python train.py --vocab_size=512 --hidden_act="tanh_gelu" --attn_scale=0.125 --init_std_o=0.0 --beta1=0.95 --max_grad_norm=1.0 --max_seq_len=256
Each number is 500 + 40 x the weight over its row's rms, rounded and kept within 0 to 999. Layers, rows and columns count from 0. Numbers have three digits each. The size before them is the row's rms in percent of the matrix's.

# layer 4 MLP down (transposed), 1024x256, rms 0.149, rows 795-844, columns 128-191
091:492431475463523495492481513532432480451501504510527576528426508466416497501487598493501431439536573502511495489554512482484562537466531465485567478490488547434452425459539452543511482571419553
106:485534549531457491572536530441508487476448497587470531463491548443450521423514529436515505542498478519476579417444496555536515480497509496477529540540544481532526533477420531448548542444469477
094:556502558502531565504444472452470470577431551529549536457531434529497485497479544455511532487448534534441448524433517534505545553532588485502443531466513555543495494424427522472514547475542439
108:469431582502499464471489466500472523508481464444567430472519426467575477500507433561504512527530466514482520433487530463532576473527460523501520452496448474499525481523521475537461500547519555
099:449538485534498555482547515489479429542542512484587476562459506482519513445501505460539578559550444467542489492514465489540544537516525546445505525453473418502530511470524420507576499557577521
101:493526524524496509567437543509493544423514487504520487482507356520482498495454494432477576526479526514456540442502493478444527536518569461477434506525481488469510460440519451506558531434475498
096:438474511514474556552473493535511488512484412601527494480494519535541478515483538459434521435497481599465497510464521503492492525459477545460539493561516530495552535487465439494503544489560474
108:492523538486471468464401474527518543434530576464534479533503480511480521471540544564560494493511452541473478507455549406516481480476464540493500546487460583468417544545470582516448514457509493
104:540531511457536530523547537468514515546534549489463489490566495450507525491511522553491556529567556515459473507538608528542524491511527522479455530488509529491423539477515474496577508519438561
107:441494454516478455504547445478493553532507558464526517504493523478522487557543470534486474488477490492557495472467456472478515535449481556514459583489520455471423550494552464547508487509536499
102:509485578469492496569466472393503553499486491468420446447503418529444512477490514545484489487572495525462400486501512458430540436417464525499490531551506452537508558538507532503530547490507454
097:511454493565528469482524530557495500437558528522493457488494484450536464515481565452531467558536488507456514504483506530535488399505416494500455520540515535548482502546505452492450467464424411
098:504474509538512486631558459554529516479549540466544564487482550505498510469547513481486546495520491509464516485573500479449509496587550510480525552423542500538504449514440457522438575572440491
096:447566557533483517542475552474474609460504461465564516523505499509477507482377518505475548447440513546507484596502473405468478501567535473562551511515511509429501570574442529494516501515521580
096:516486488470562464533537476444516486547504539460441437571464507429496561460499520434506527451514490534498493499485499570537530556518519474494507498534506600566449557433486509474479495541500536
101:490532519491577526534544517427481473475506455490474479470472494515483573476380445446465520550495492527451510500455496580471449491498530505507567465496455484458511447518524500477449510522508404
097:489528462495506529534421498528506523472500583524505474478451472495533409503464490501545512453477524409538520480514440538546501446555522452464448542490454489453549567479454497565477525498481493
100:499476562498485544513442480507474449436377533515569512549410540439465505483471460541432399462546453425469501517454455461513470429569499490467466461366493561481480427457545490546559488459456497
097:489496458518462495521569516441406458446407496545534533537428539456549499469468531505514469508493498533542505456468509516447530527469526519558488513524545475430530560466498526464490486453562454
104:519491499564515402542508439538475487664452535494508531459535556467491545518461488562533493492517486453564557507441549606488487495561497520510520539499515476470486536570491540533497465528496539
092:526535553475510500483573483544499496448450577491564463490505550533482528432479526502547501449523460419526432554456471509481474477502461518482530538440512458519491463474562448591562495498468534
100:505546508592564550596540567513552520518551501522511503484477576442498411468405501459489528473507484540468542478524483479497498434464434488522532471514499488540455489494510500427527467534402501
092:419447535509514532492506509540381466485521430546467566523478467500503482499449509537429572516435448521556519448490488506458448488458446502453544536512483536505472503488543464524527502512444558
096:494544486452569525465507507446408457456507559523515547495491437495525506494560508524461473535565534545474468447461498496485569520482500517563477499509517557485535523480456489524470450487449564
100:525433533544515529509475515508445448537536518475533515524511508482462473497520474562484540473515535560508485500585505486570560489504488483558440448482537507515500543466450525533525463429423491
098:498452468547443473496460521546441470434519536511481615444447490457578505429475519568508548551473425492521559496457520454491489403568444500547444413515449574464494479509509541536496507439575441
097:506439569434565432415532547513487544565480482547444513479520518498448506465544483557411468521540460516404495486491500552506411477473529465570570456533567524500435483460484502487492494462520555
095:443483516571507535515492500574464490463542485495386544512501510447495495458500457519468519556502591514560468453525481522518479463480433525397544523511516473513473441440556547535377494514458446
097:495516582537493530527456436522499554516479540527466470505462567471500479536529462527549459534476547481452482569429462430461464500527476453522436537505441580558548537437518466514477526500453502
101:532540452491558548441513524461506557448504544457514500500465538472513478508484526494478540515522506446510461537533445497529484515497523392467493616446510517496535488483501483515489462448473461
093:444528492497414424479477497523501577572445500528493605572486531519472533519521527542391423477554458560453512554465473483521535404462466496527508491526532543466501507485490526508465512491493476
096:479571474490530542455465440482497536504518422461586470527482558454604450460526469578556479504515550532434530512510534507580518485456489487480437555489479439478472500581538472572561448487454528
099:554535442564499474535560472464497530557493533521552526494572487529487454518431481489555546477490558545495479440499475499508554447466503465482487531485488470445441546507502525552423487545462475
101:471516440559446527499448473521441504485578549497533571427526523417516471509474475507514471498466556508464525443608518540591485505504482580520556514530483474539523523478455547585465487521456557
090:515470477419540483456530533471502453564482474490469492503455471499535480519478439496476497549458541585499477490546516515479485446521439530499454459461485393527516476531483511395515510437505536
102:486498490447544418512417525532440497561521474576450476414462486438534485453420476593508469533505462504458488543470524505508501463472586491420516528523507480576510503523466467493560517476491509
099:505465477564544474445512491556470577493521457540532480527459549468476500443476511473455529511495486513522502518527454496497452515488475460546536469513502548441473497546530489541483483549511459
101:497500528502460469471466548511465492439387455494482503533482486547577510517432518539443462474446528487465537487435499421470512527514496494468485545491430512416525510382534516487482512503559504
097:491536466466536475499482580443553509538546550496505480489518501509495508543422476477432503531555479474513499507495517483607536547475540463470532513438568505542556449477479470498481505468523485
094:466589524544530441459478487503533518440569520448444496574475439443497445495436510439520442530514555497471575473545496488508503417563506450504472556470513496514460578498439486467525540522477480
094:522481463437495477595498526494561524482590522496457477534491497531467481524489515447618549501555493483527494470492527510471524455491459503506451482448478477441531435439593507542459453494570522
100:461447549488497480575462528491535532476504491452499479406529453468507429452463460545477497444477478473472474580497488468436495528504541335509474447512539541506455488576533482470498530436459445
096:503519490538487463472531564468506507519400556477486534566520545552587516460485446562486511517428466555487460540450493478475469428514449566529558542555569504472483497514500546516465499442442499
098:458540513483532498558542447481513515429563561483505528406546463431546485489555502511441540512421516544440461577508441451491476494485487474455503561486459481479523429490462560508532529507575539
102:399471533522523457444532500505474444452479513463511569590499480452511493486478489449554432480491504505487474416539582543552463543506523502461537493517506468438485473511499578484556460458447524
104:484537514477466511623570464488527501564558552508483426537490435485493494555477468395507480523520464548401509542507464495572502485439484485576508471488476470471461563471454487491522554500465482
096:520529501457500494502485476556534499536581537519479462431405517531489540543442408535533538484509568494519504552456478582549464472542549526551445471543548569498445481495477479473450556513479535
098:537424493534471530507455510590554523464491465524531533486545516528547445469479435480449580548503493497549491470595465481572519497498558444493552459491556434442496422551531520519466506510488463
095:480533503591500492515515503461488480488458451481470489562544444492495495473450500487493502395573470481441494547501520538455477455453447511544497478460501555463476464483542479426552437492517507
102:512381536555476420545516482505514464504538417506493524468433533516497493533468580475488515445511488493496542650520535546434564464512481456506514455469526500486452491474455577464493541491533489
# layer 4 MLP up, 1024x256, rms 0.162, rows 796-845, columns 128-191
099:527482416545552556474487536489526536488532512549480505511504560471512511528434459542534592476422411439549448488513490508446514508528439494559478532409536540540504514527490515455570472519468493
097:512395456493433483518512447523545536440523396493531532461430544414469436546502518529447516536477486505537532556520484490514443535464453482558511483550470470464424527542520532469483488514502514
104:519491533511531396513615572445528538522468528478477485479517540455529435534485460447439499504477538517534525587440513476520486535562516538534520450494430543543465520487529450470428561541526472
097:513485439519498476567525493513530552500510484529453475450482508504464561513470483519482543531516473499517567416412506385435532418478435494509504435469505581507539496504509465437536430479482525
097:506468516520467568486490487439458493523470504481564486413472568533491486525457530502488450550494556495412469414545482538512528508471535476448445515485498485518569504522502522484426456466524445
096:551516499584515510521542475479502527524612499496547501462505507477455524585535524510567506552531521544513544471499504522434498524550461475583456549389498475481397530424516528500552496542460531
108:456490551508493474462468540480521469542391465568497502499517491501467514461469535538448475461490472468480516476523436538593475488535497486509510511554503561550511526458518471526488521509491447
100:478474515574518478516432515495562449541431497521464558605518536480540471559547457544565515480486432460487450536493465517472532483564488533463552457572552530555564555443509536510465485449520544
108:466551504549487529554533460511463481516520484528509513483534508468561497538499505442560570530511588489472493469529565554525540481479485455538543484507452487405527488496447452535476576465456552
105:510487492495509445497511511501516505487510438491519538444560511528545518492544481505488537597528587475469447505578449428476488479429548539504449453431528518487536538417514509503485503466534503
101:474488514473477471449414473560497515570411485543537551583524540504517539497565517489537547552465566440510571497540428530471477499532515463521504476502491491500518475488431482458518459523555481
102:442582526450520456533433556506527515520390512488547393519461483428462531502510491539418494462486527576579520525487500570554506515475440523540509502541422501480525447556503522448544492464491484
098:491457445510510529547516413523499557493536577506536477535527523485398502507620551496520499549540447490493531429543493499521560456483462496454556484512496536516574535472453468484483513571454389
098:487484481536467521545541590546590532515446488537504532501492480525535532457555503532496536396509550485516475527464469438469472553521465499400484547509463563539520454480481497553460453455603536
102:517505518549521580515539504507408524483482424481496510489505518506516485504480547540502490491494540496547521449577498538563458478457430497516469556498527489528558570493496485468448555488520516
091:582466569577489479496477494486410566508469476535552570517467577503385556501508506443468472518487491466520483505526531405472524452519486540466491502468533501551518509501488519496544514471531524
099:516452537529476501484513517470531496524518464523483492458485436495505432554510459430479524500475585564492542533468503506478486498504578483536507557559451506551551610537531530535528520512452525
106:506490501524506504505518562474597464496581539481485559456457521533501432509464466522485459454460492434533541487529466467449427501484537480510567442516515472463465511507450561539523513486460487
102:459519499464475465540583521416508563464445455512491526549497521511436484444602506603458446513547504454506473494520549516513566506375518586507490494484487504503558444544522472518510447459513568
105:479505481515544449522525561477510488554460408508473438510499452531487506510522529530522542467500494532452529486503529519481552422470537499571419469511499489511463456551515447435441533499490496
099:519477479510555522524490474508524474475456519491500484503436506483507559502492506516451524524500548457492513504511519487435500526406420462497488454514557565429511508470609482537526567523455538
094:584586474494522476541426557459593541519488578564505452459543500507500462551515508476547451482521525532461447530525513437510542602558603497490484455542466479586454452463528461472499530473568446
103:518550454503394494467514490470475519469502464529433547519456597521504471515474460431503461437477421422518460540501556526537530522477528538414527527554449481485503413476488499518497501493517475
104:458488497538440516537406552504494530494453472485472441542447405465416505493555486464440490499462537545509510479517506469542444435453536516572451487492467509553494481554442534461503444425528568
096:457440475496542621509433555496600525540476487521525465500535518495458480601426482455506548508524507446446542467543552541527529495464493534472563486485468487571513464455490506505577491540453489
096:497547501519477543521569454511574494400483496463504464493470512511593563528517480509506461489464581569512430504506485562491472523527512488531496461485485418527502485412467490573548521500467483
097:503489572567499517454461475536470446506545463476499544554532535398502552530545514449415508475509464428486450491482503462438545496483586503563474527383427520538413473419431485492503520512493548
092:493472404498583473478472590461501437498540482533537520443472513585501503465523547435490487479520506559502483488550532559483458479480505515495412415456514489524469525556527586468500514502537534
102:505493524519457518430467466480543502489462458536519500479477544506544539536478521497516493521480552458525504504450533486548442589516476517540459506468495540485469479487495462452494486451496575
098:494471490548521516501523501508460531476545417584516453519398436500491455534489502529514534489478463525490523488562470402543542443495523514509479497511519554425477512422464540501580431504470579
097:517487462527495431521402434518502464498514568464483431523458579532413465495483500425537469506475467479489470494537534563469503530461529510498521523537465484497551418538450531515513484486497529
109:438493509480559530472538460478516548556458591503475443567399478532489485512491432557481453484478467446531524454419496565489445500488488494509502556570461546528496503480421460402539495548564606
100:520494531480468477445487479474509503455446488553444514455518495522474521516444544571535517549528490399534478500539551441487492511496510532487582481446472538517514498549472542550475478570605445
093:501528450508526493497508506547452490469551479513604537470538488469465448446495565524494503500467499406440506577449482511540532545512589496526579532456513475496537537511504542570515486543470469
105:454566570526493511466566498509514522508535474515474470534500515445558510437521392493464514435511469512477515548502499536471532449518508500453523531565490472535456436539548547498532481578441508
100:492426575471487556543476474480527433593502479517462479550440459487458496449573489571447560493541529530535427535475512470497493499495518500486539440431483566527504533464479454496519529502437522
102:521543458466488523551558467507448441542499497528506533469484456419486530556513529419623569560532470548493560524510424542435489534469542507495567517526491459514451515540470498487555462456464471
095:452461480489534521485482549423478484438495530476502488511550470501536497507497523593536530511475522538460444513593557484462434476519567561463456545525450541466532523500479500518509532493514524
092:501542457541535518533518490484455445579480454529479487435528480553491544448580472497467562501434503481500500500429486526535554507470422557498481489505507494486519485489484467552488530501508433
098:546430495491535515481580553500538591453471460537456545524465485560536562538536504559543493551531517527485531474523487472515486509450542508535558507496486536544552549472417458516471516543469487
101:472450539498522481485507516452539526497541514503496532442509508554485569481527503473496548504512519465448486558526473461479558512532470489459458502512564521546544498490615500457429486534480465
097:508572519606524507550504538504528442490492514464520509478524503477466523566465576487532463411516514439453457461536446391428539539519525501539445517499525537432505470484475506522441506594539492
104:497473511544440488444549555507457540447451485497589547538515444491470518507506515490428501516485430508461507534475557521477474549532448501547492470500430511485436441465473485550547487453410478
098:431518500549483495508535513534506495515542470518474502545541509485458503425516515624518476511489537543434440482517475503395473525472453513522492488520471583528549475530512503472430497501489519
099:504485507517489532555434528489463482496544543549522472480440532479478455493463464465480537437493542412434481566461488464558528478505471486468492469448480451486456456507580499486463556463533428
102:446500456579498515556519506471470570502511456554481492489558430494532482570496583495450514504462447484500564563525417496461430536512521534463535414495537491525480481522494551552492511467500503
098:505452560533505451547556524485558571548547498448491523518506490506504428478449489596484536530467547514451450545516529547532450543497520536464505514486494532477527506501503533459477469531531490
094:552505482504497563481574465453537457446461486492532533477466493505468521469519528577535387544478531515474524488399514524462531527476512452427451432484495483511467533500481549547516454557554439
101:452511502451518543456537499529507488473513562475575437493610459489483479467595478572506464451501518436537446516457407475517498517563534476499454549419440506539530491491558471505499478565516505
098:520474532504532450453512457491459588473438562456510458429505452549488437514511498605508519607503503498517533530468499493472462530497466417493498485487496478557457531450440454546547437436514515